From a checkpoint of a small transformer trained on Wikipedia.
Architecture: RMSNorm before each block, rotary positions.
Training: 478M tokens, 3650 steps.
Each number is 128 + 32 x the weight over its row's rms, rounded and kept within 0 to 255. Layers, rows and columns count from 0. The size above them is the row's rms in percent of the matrix's.

# layer 7 attention output (transposed), 192x192, rms 0.297, rows 21-29,53-60,85-92, columns 96-191
size [ 80 102  94  90 100  97  83 101  90 117 117 132 109 118 120 113 129  97  99  87  98 100  86  93  92]
[[115 162 155 117  87 146 134 146 117 153 154 142 166 101 140 149 100 124 104 151 139 116 110  72 147 163 182  96 168  84  75 156 149 147 110 106 143 136 150 209  81 122 139 138  94 124 112 185 114 170 194 141  93 131  92 104 114 126  90 106  85 130 167 139 153 158  99 194 149  95 186 143 130 106 123 118 121 168 154 136  73 120 151 144 113 107 150  93 216 128  88 138 168 107 128  98]
 [122 183  89 106 176 106 140  84 122 145 181 138 126 133 161  76 158 131 152 101 176  90 149 150 121 149 117 153 131  81 105 119 188  69  68 130 115 197 110 130 125 149 131 112 112 152 120 110 138 116 114 170 143  54 193 114 138 162 110 183 165 127 130  99 119 171 119 110 119 137 103 125 154 185 147 158  92 131 180 143  82  76 122 129 118  59 190 109 154 151 182 178 100  91 103 132]
 [128 111 127  78  74  63 123 116  62 111 133 171 130 140 120 124  99  91 115 174 104 101  66 210 128 176  93 130 144 166 138 163 113 122 165 108 108 131  63 139 108 184 140 150 104 125 132 129 112 108 171 113 143  32 206 141 123 101 118 117 114 128 120 137 101 156 172  94 134 147 151 150 130 144 119  92 114 123 162 125 100 130 116 145 103 127  70 102 194 167 112 116 141  43 130 102]
 [103 131  82 127  98 142  53 120  99 169 145 159  94 148 193 118 112 107 142 136 128 126 141 169 163 162 130 112 160 110  77 139  95 117 163 146 136 166 144 172 139 107  65  94 166 130 114 174 128 122  87 122 136 168 108 126 147 139 103 160 143 120 166 166 122 121 135 154 120 107 116 133 111 128 128 115 141 127 155 128  27  50  56 154  94 183  86 137 130  97 154 168 181 114  85 136]
 [117 146  87 113 180 142 161 131 126 135 150 108 100  87 143  71 116 113 152 152  81  85 137 133 139 125 128 106 130 134 134  85 180 124 126 119 110 170 130 125 148 181 143 138  92 165  62  68 169 203 182 148 131 166 168 104 157  95 104  79 148 150  29 130 121 153 107 118 139 132  78 146  93  79 155 103 175 214 175 144 143 108 180 167 214 112 140 139 126 133 163 148 118 121 146 184]
 [ 80 176  47 119 139 137 181 115 165  93 143 137 135 125 200 128 116 103 106 111 137 169 118 147 147 149 151  96 149 131 144 145 104  75 152 139 139  87  97  86 138 173 120 105 117 124  77 125  95 141 135 126 165 125 100 196 177 104  91 162  75 158 173 182 105 135 140 133 147 130  65 112 113 159 128 155  88 100  99 153 106 154 128 165 102  68  64  70 144 205 137 161 100 114  89  83]
 [158 134 126 139  95 124 150 153 103  76 157 151 176 112 136 173 124 139 117 177 210 162 134 165 113 183 166 141  91 145 131 112 114 112 143  92 181  72 163 143 113 200 130 173 141  93 138 155 177  84 112 156  64 216  85 109 144 106 112 149 151  81 129 147 122 132 165 185 149 174 113 137 109 154 138 168  58 154  89  64 120 180  96 151 131 130 126  97 100 148 115 152 100 106  93  69]
 [ 86 123 148 123  90 118 151 163 166 149 108 147 104 100 151 147 124 138 165 148 145 118 124 160  80 130  88 137 105 208 150 137 174 115 106  64 112 143 126 167 183  97 158 112 125 134 147 162 117 150 103 154  75 128 180 144 117 110 159  97 122 133 125 142 114 102 117 132 100 205 121  98  78 151 114 100 111 197 100 164 127 166  83  70  62 139 201  73 140 145 165  97  92 145 117 112]
 [ 84 136 156 166 126  72 123 193 196 117 118 160 149 150 127 127 122 144 156 105  64 134 134 112 100 146 127 160  78 158 204 130  93  74 107 117 173 139 106  93 100 123 113 126 126  50 144 158 166 131  59 200  76 160 141  76 136 124 106 145 123 173 165 136  87 144 121 108 117 144 110 108  63 152  96 103  84 123 141 146 131 161 130 131  97 137 171  98 105 119 123  87  91  92 116 115]
 [130  46  58 129 101 129 157 144 107 176 176  94  93 203 105 105 204  85 137 111  84  99 148 171  66 116 111 167  89 118 171 168 148 113 122 133  69 137 130 134 144 146 132 127 114  70 132 138 124 134 105 128 109  82 182 110 125 132 147 132 106 160 102 107 115 100 131  27  79 218  76  66 102 164 133 129 105  98 137  85 125 135 151  74 147 120 100 147 106  85 159 115 119 119 132 175]
 [123 102 174 135 125 147 143 135 125 118 111 127  77 160 102 168 109 107 117 160 123 121 167  71 174 116 161 100 127 151 165 147 118 175 172  83 160 111 185 109 136 153 118 111 115  72 121 183 104 114 104 121 102 255 108 162 136 135 115 112  89 142 103 114 178 114 102 175  70 172 120 110 124 103 111 127 126 140  54 133 138 136 121 131  91 141 101 121 122  91 128 105 171 157 152 154]
 [ 91 138 122 197 170 223  76 154 143 108 117 102 152 114 110  98 123 154 141  89 130 134 179  42 122  89 192 111 114 128 126 145 154 129 139 142 145 146 216 117 104  89 134 100 156  99 114 181 130 158  83  95  60 129  49 144  96 183  76 152 138 143 187 134 120 114  97 151 135 146 101 129 196  86 148 137 168 175  84 111 130 107 130 125 166 160 146 126  69 119 103 126 160 168 124 138]
 [198 137 224  92 179 133 174 131 137 153 106 120 144  96  63 123 158 183 121 138 145 105 127  99 136 119  92 127 108 145 131  73 134 124 111 118 150 111 121  84 104 149 200 113  92 164 169 111 136 120 165 127 124 119 156 174 165  93 133 156 108  86  92 138 134 142 117 126 102  12 131 161 129 131 141 115  97 149 140 128 206 199 133 113 160  49 171 206 121 145 137 141  55 150 104 121]
 [192 101 217 103 106 144 148 142 152 149 106 110 180 225  90 208 157 156  64 118 127 160 138 118 115 162  95 161 134 122 143 150  78 121  82  91 177 126 130 162 117 101 149 107 155 129 160 233 146 109  77 131 103  24  85 123 149 156 151 171 118  98 144 127 122  63 168 149 136 114 155  92 152 152 114 144 111  80 117 132 113 127  78  98  57 119  88 102 120 119 130 115 100 148 148  59]
 [196 108 125 142 110 125  98 126 101 126 117 113 142 124  86 169 167 148 137 129 131 142 152 116 194  85 138 154 112 108  66 111 102 137 145 123 132 147 115 171 183 102 139 114 132 156 100 119 158 138 137 128  58  97 120  77 127 170 197 152 145 111 140 163 174  78 105 153 123  54 185 186 129  95 132 107 155  85 129  82 181  65  44 183 205 126 168 174 138  68 106  66 155 162 196 132]
 [123 129  73  96 106 166  98 125 118 164  85 148 145 153 101  98 110 165 108 128  75 135 134  70 107 101 138 109 146  97 112 176 173 135  91 144 104 187 114 128 131  63 142 132  69 161 142  85 105 162 168  50 116  89 132 135  89 107 192 141 132 107 146 138 160 155 114 103 100 125 151 112 122 115 137 106 179 148 182 141 171  62  85 135 117 116 151 164 137  75 202  95 155 143 144 170]
 [176 110  95 105 212 146 132  61 132  99 128 123 123 144  83 108 102 107  89 113 138 161 117 120 143 152 161 117 124  25  84  94 131 138  92 169 120 126 154 125  98 205 150 120 119 138  69 118 165  97 105  70 211  87 106  84 172 157  82 187 125 117 122  96 182 140 161 117 162 133 162 154 132  96 129 132 179 108 161 100 146 100 132 143 165 110 133 162 106 166  98 150 124 138 127 150]
 [141  93 186 112 189 151 130 205 160 100  67 105 129 128 114 108 120 121 105 132  86 198 120 113 126 127 116 113 145 162 109 131 101 124 108 108 188 124 116  83 119  62 125 145 147 151 144 118 133 105 105 152 140  53  91 198 141 108 101 156  87  80 155 142 112  49  82 167 131 107 122 170 151 136 140 150 186  55 116 102 187 159 124 133 138 118 133  68  74 112  96 108 108 158 137 102]
 [141 153 202 153 110 124 125 174  95 120 127 198 160  54 114 103 117 134  82 155 116 172  91 109  98  97  77 142  95 121 100 145 123 130  87 171 110  96 119 124  81  72 121 112 114 139 219 120 138 145 190 142  98 120 142 120 109 103 184 111  98 109 154 148  77 153 167 131 160 108 126 117 120  77 132 126 175 191 161 140 154 171 142  82 120 230 123  79 124  95  69  66 143 140 173 111]
 [177 127 137 133 134 155 161  77 163 111 117 115 139 103 188 160 132 197  98  98 111 148 188 125 125 136  93 118 119 128 201 123 104 132  97 133  67 135 144 101 110 106  95  97 163  85 106  86 151  99 107 125 202 112 102 159 153 118 181 181 137  95  93 125 122  47 167 145 130 119 116 131 121 153 104 153 120 118 104  80 142 130 116 144 155  88 139  99 143 131 188 139  97 103 106  73]
 [ 75 180  81 151 139 158 174 181 119 156 107 102 152 132 134 147 111 124  98 142  76 159 183 151  96 104 160 160 111 142 138 141 170 150 131 166 113  95 160 145  76 137  88 107 111 122  73 147  98 176 143 154 147 173 114  99  73  96 184  71  94 162  83 100 109 114  51 100 145 150  61 138 151 132 140 178 164 171 142 107 129 164 135 151 160 140 196 130 201 109 126 126 145 150 161 119]
 [114 108 128  81 149  86 123  90 133  99  59 167 129 167 113 100  90 140 135  89 141 122 154 177 153  98 137 105 166 152 103 133 103 192 111 153  77 127 113 128 112 111  73  92 166 179 156 134 140 120 103 113 170 116 108 151 154 190  82 206 155 135 198 102 168  90 148 101 100 172 133 120 136 155 169 115 152  88 113 152 155 151 134 110 103 155 162 164 131 105  96 164 126 159  94 116]
 [136 104 130 133 104 134  78 109 101 166 102  78 138 152 128 119 121 125 105  55  76  90 135  92 110 162 113 148 119 137 180 184 151 170 141 158 150 143 173 157 125  79 116 131 113 137 135 180 196 125 108  47 144 130 128 137 145 119  90  92  91  95  70  57 138 129 175 124 126 141 177 129 165 146 151 173 155 166 100 171 163 110 124  63 169 170 130 151 116  76 135 170 142 124  86 128]
 [168 150 193 107 135 117 157 101 228  85 109  52  80 142  74 138 117 102 101  98 137 118 163 114 123 108 172 113 182  86 107  86 107 129 133  82 160  62  97 167 125  88 133  57  94 146  70 138 156 154 146 157 160 192  86 186 136 163 101 130  77 142 103 111  93  80  97 168 121 135 139 104 128 113 120 146 139  68 112 174  83 131  82  72 105 137 103 110 126 136  78 146 168 108 141 140]
 [133 108 131 145  70 145 110 146 133  87 122  88 135 212 118 102 138 126 151 133 117  99 116  73 111 154 143  90  92 203  64 145 143 155 149 210 155 103 151 111 135  67  69 167 114  74 162  89 140 109 151 145 139 202 127 114  78 114 140 152 122 152 124 126 167 146  92 138 128 115 150 130 169 126 145 153 128 105 131 122  50 108 156 139 109 138 130 124  83  60 152 106 134 114 164 110]]
# layer 7 attention value, 64x192, rms 0.062, rows 22-29, columns 96-191
size [100 104  98 102 104 104 110 105]
[[ 87  92 123 143 114 132 127 123  90  85 105 130  91 177  77 139  94 101 122 133 150  96 100 129 111 155 149  64 132 175 123 116 163 202 168 166 130  68 232 147 172 161 169  97 118 100 109 107  60 132 110  91  87 146  95 117 125 103  79  86 118 183 105 133 109 112  47 145  98 182 116 131 121 124 123  83  81 107 125 127 108 139  92 103 140 118  86 196 167 193 143 141 133 120 107 135]
 [ 88 102 133 139 178 119 120 153 193 140 138  89 119 137  96 152 145  96 134 113 173 131 188  94 106  44 145 156 114 102 117 123 109 128 203 149 174  97 121 112 145 111 112 185 133  93 146 143 133 124 116 143  85 172  99  82 145 145  85 174 128 113 157  99 118 108 111 164  82 126  65 126 126 158 107 101 128 120  68 125  91 120 177 121 158 101 154 141 141 140 102 160 110 168 138 139]
 [105 142 145 103 159 110 105  92 110 145 111 109 146  67 102 133 148 126 148 177 122  75  90  73  94 121 140 124 115 140 161 126 148  63 149 173 125 104 125  85 153 131 165 134 139 135 150 127 149  76 133  90 143 199 107 107  95 120 120 144 120 105 136  99 186 147 175 156 151 173 137 110 121  77 161  86  91  80 124 133 148 187 119  91 121 146 128  92 119 147 111  89 115 130 109 132]
 [ 83 129 135 156  84 116 104 154 160 166 156 130 167 151 106 146 152 147 155 114 219 122 116 149  95 123 129 177 139 100 150 147 119  94  98 148 130  64 162 140  88 119 150 142 128 137 143 217 157 113  84 124 111 113 109 162 119 153 154 122  85 149  89 131 147 122 130 134  87 110 138 120 159 162 107 163 125  81 142 101  98 166  63 167  83 139 102 105 157 148 112 118 155 160 138 124]
 [ 77 102 192 168 122 130 121 170 141 153 149 150 142 103  64 108 128 127 159 174 145  92 144 107 151 118  98 135 101 126  95 135 117 154 163 151 100 111 126 170 105 151  81 123 125 121 188 107 146  95 118 144 203 137 138  78 111 115 144 127 141 129 171 108 130  71  85 128 101 113 149 159 151 103  64  67 118  69 154 147 141 139 112 176 119 153 120 155 133  67 127  86 136 131 131 180]
 [ 94  89 125 123 152 150  93 111 125 149 114 181 119 127 134 150 168 117 106 117  93  81  81 125 145 153  82 177 150 128 133 132 127 134 144 159 112 138 104 102 134 125 114 127 123 150 158  36 141 162 115 104 129 147 180  57 115 151 123 112  94 176 164  82 227 183 144  82  78  52 117 172 124 109 101 146 163 109 131 153  78  98 150 147 165 144 204 132 130 155 120 125 156 142 167 199]
 [143 176 123 133 230  97 137 126  97 118 132 111  86 140 104  95 135  98  97 102 146 154 150 137 147 100 134 103 111  34 150  81 136 146  99 150 118 137  77  69 101 180 120 104 142 148 104 141 149 138 122 152 211 158  52 166 106 124 182 105 150  99 134 101 100 110 118 136 173 122 119 163 158 110 116 113 169  99 141  76 145  97 143 197 200 114  99 173 111 188 150 168 133 124 157 157]
 [139 107 130 140 105 157 144 103 123 107 191  95 151 146 137 138  96 143 128 140 136 116  98 172 129 114 118 118 163  92 107 118 123 178 141  94  75 136  90 106 138 146 140 200  73 110 136 110 146 182 137  76 120 138  63 172 172  91 204 153 152  90 130 149 130  91 138 183  99 111 144 162 150 131 167 116 204 124 115 134 119  62 102 117 178 146  80 130 170 114 102 172 198 145 169 146]]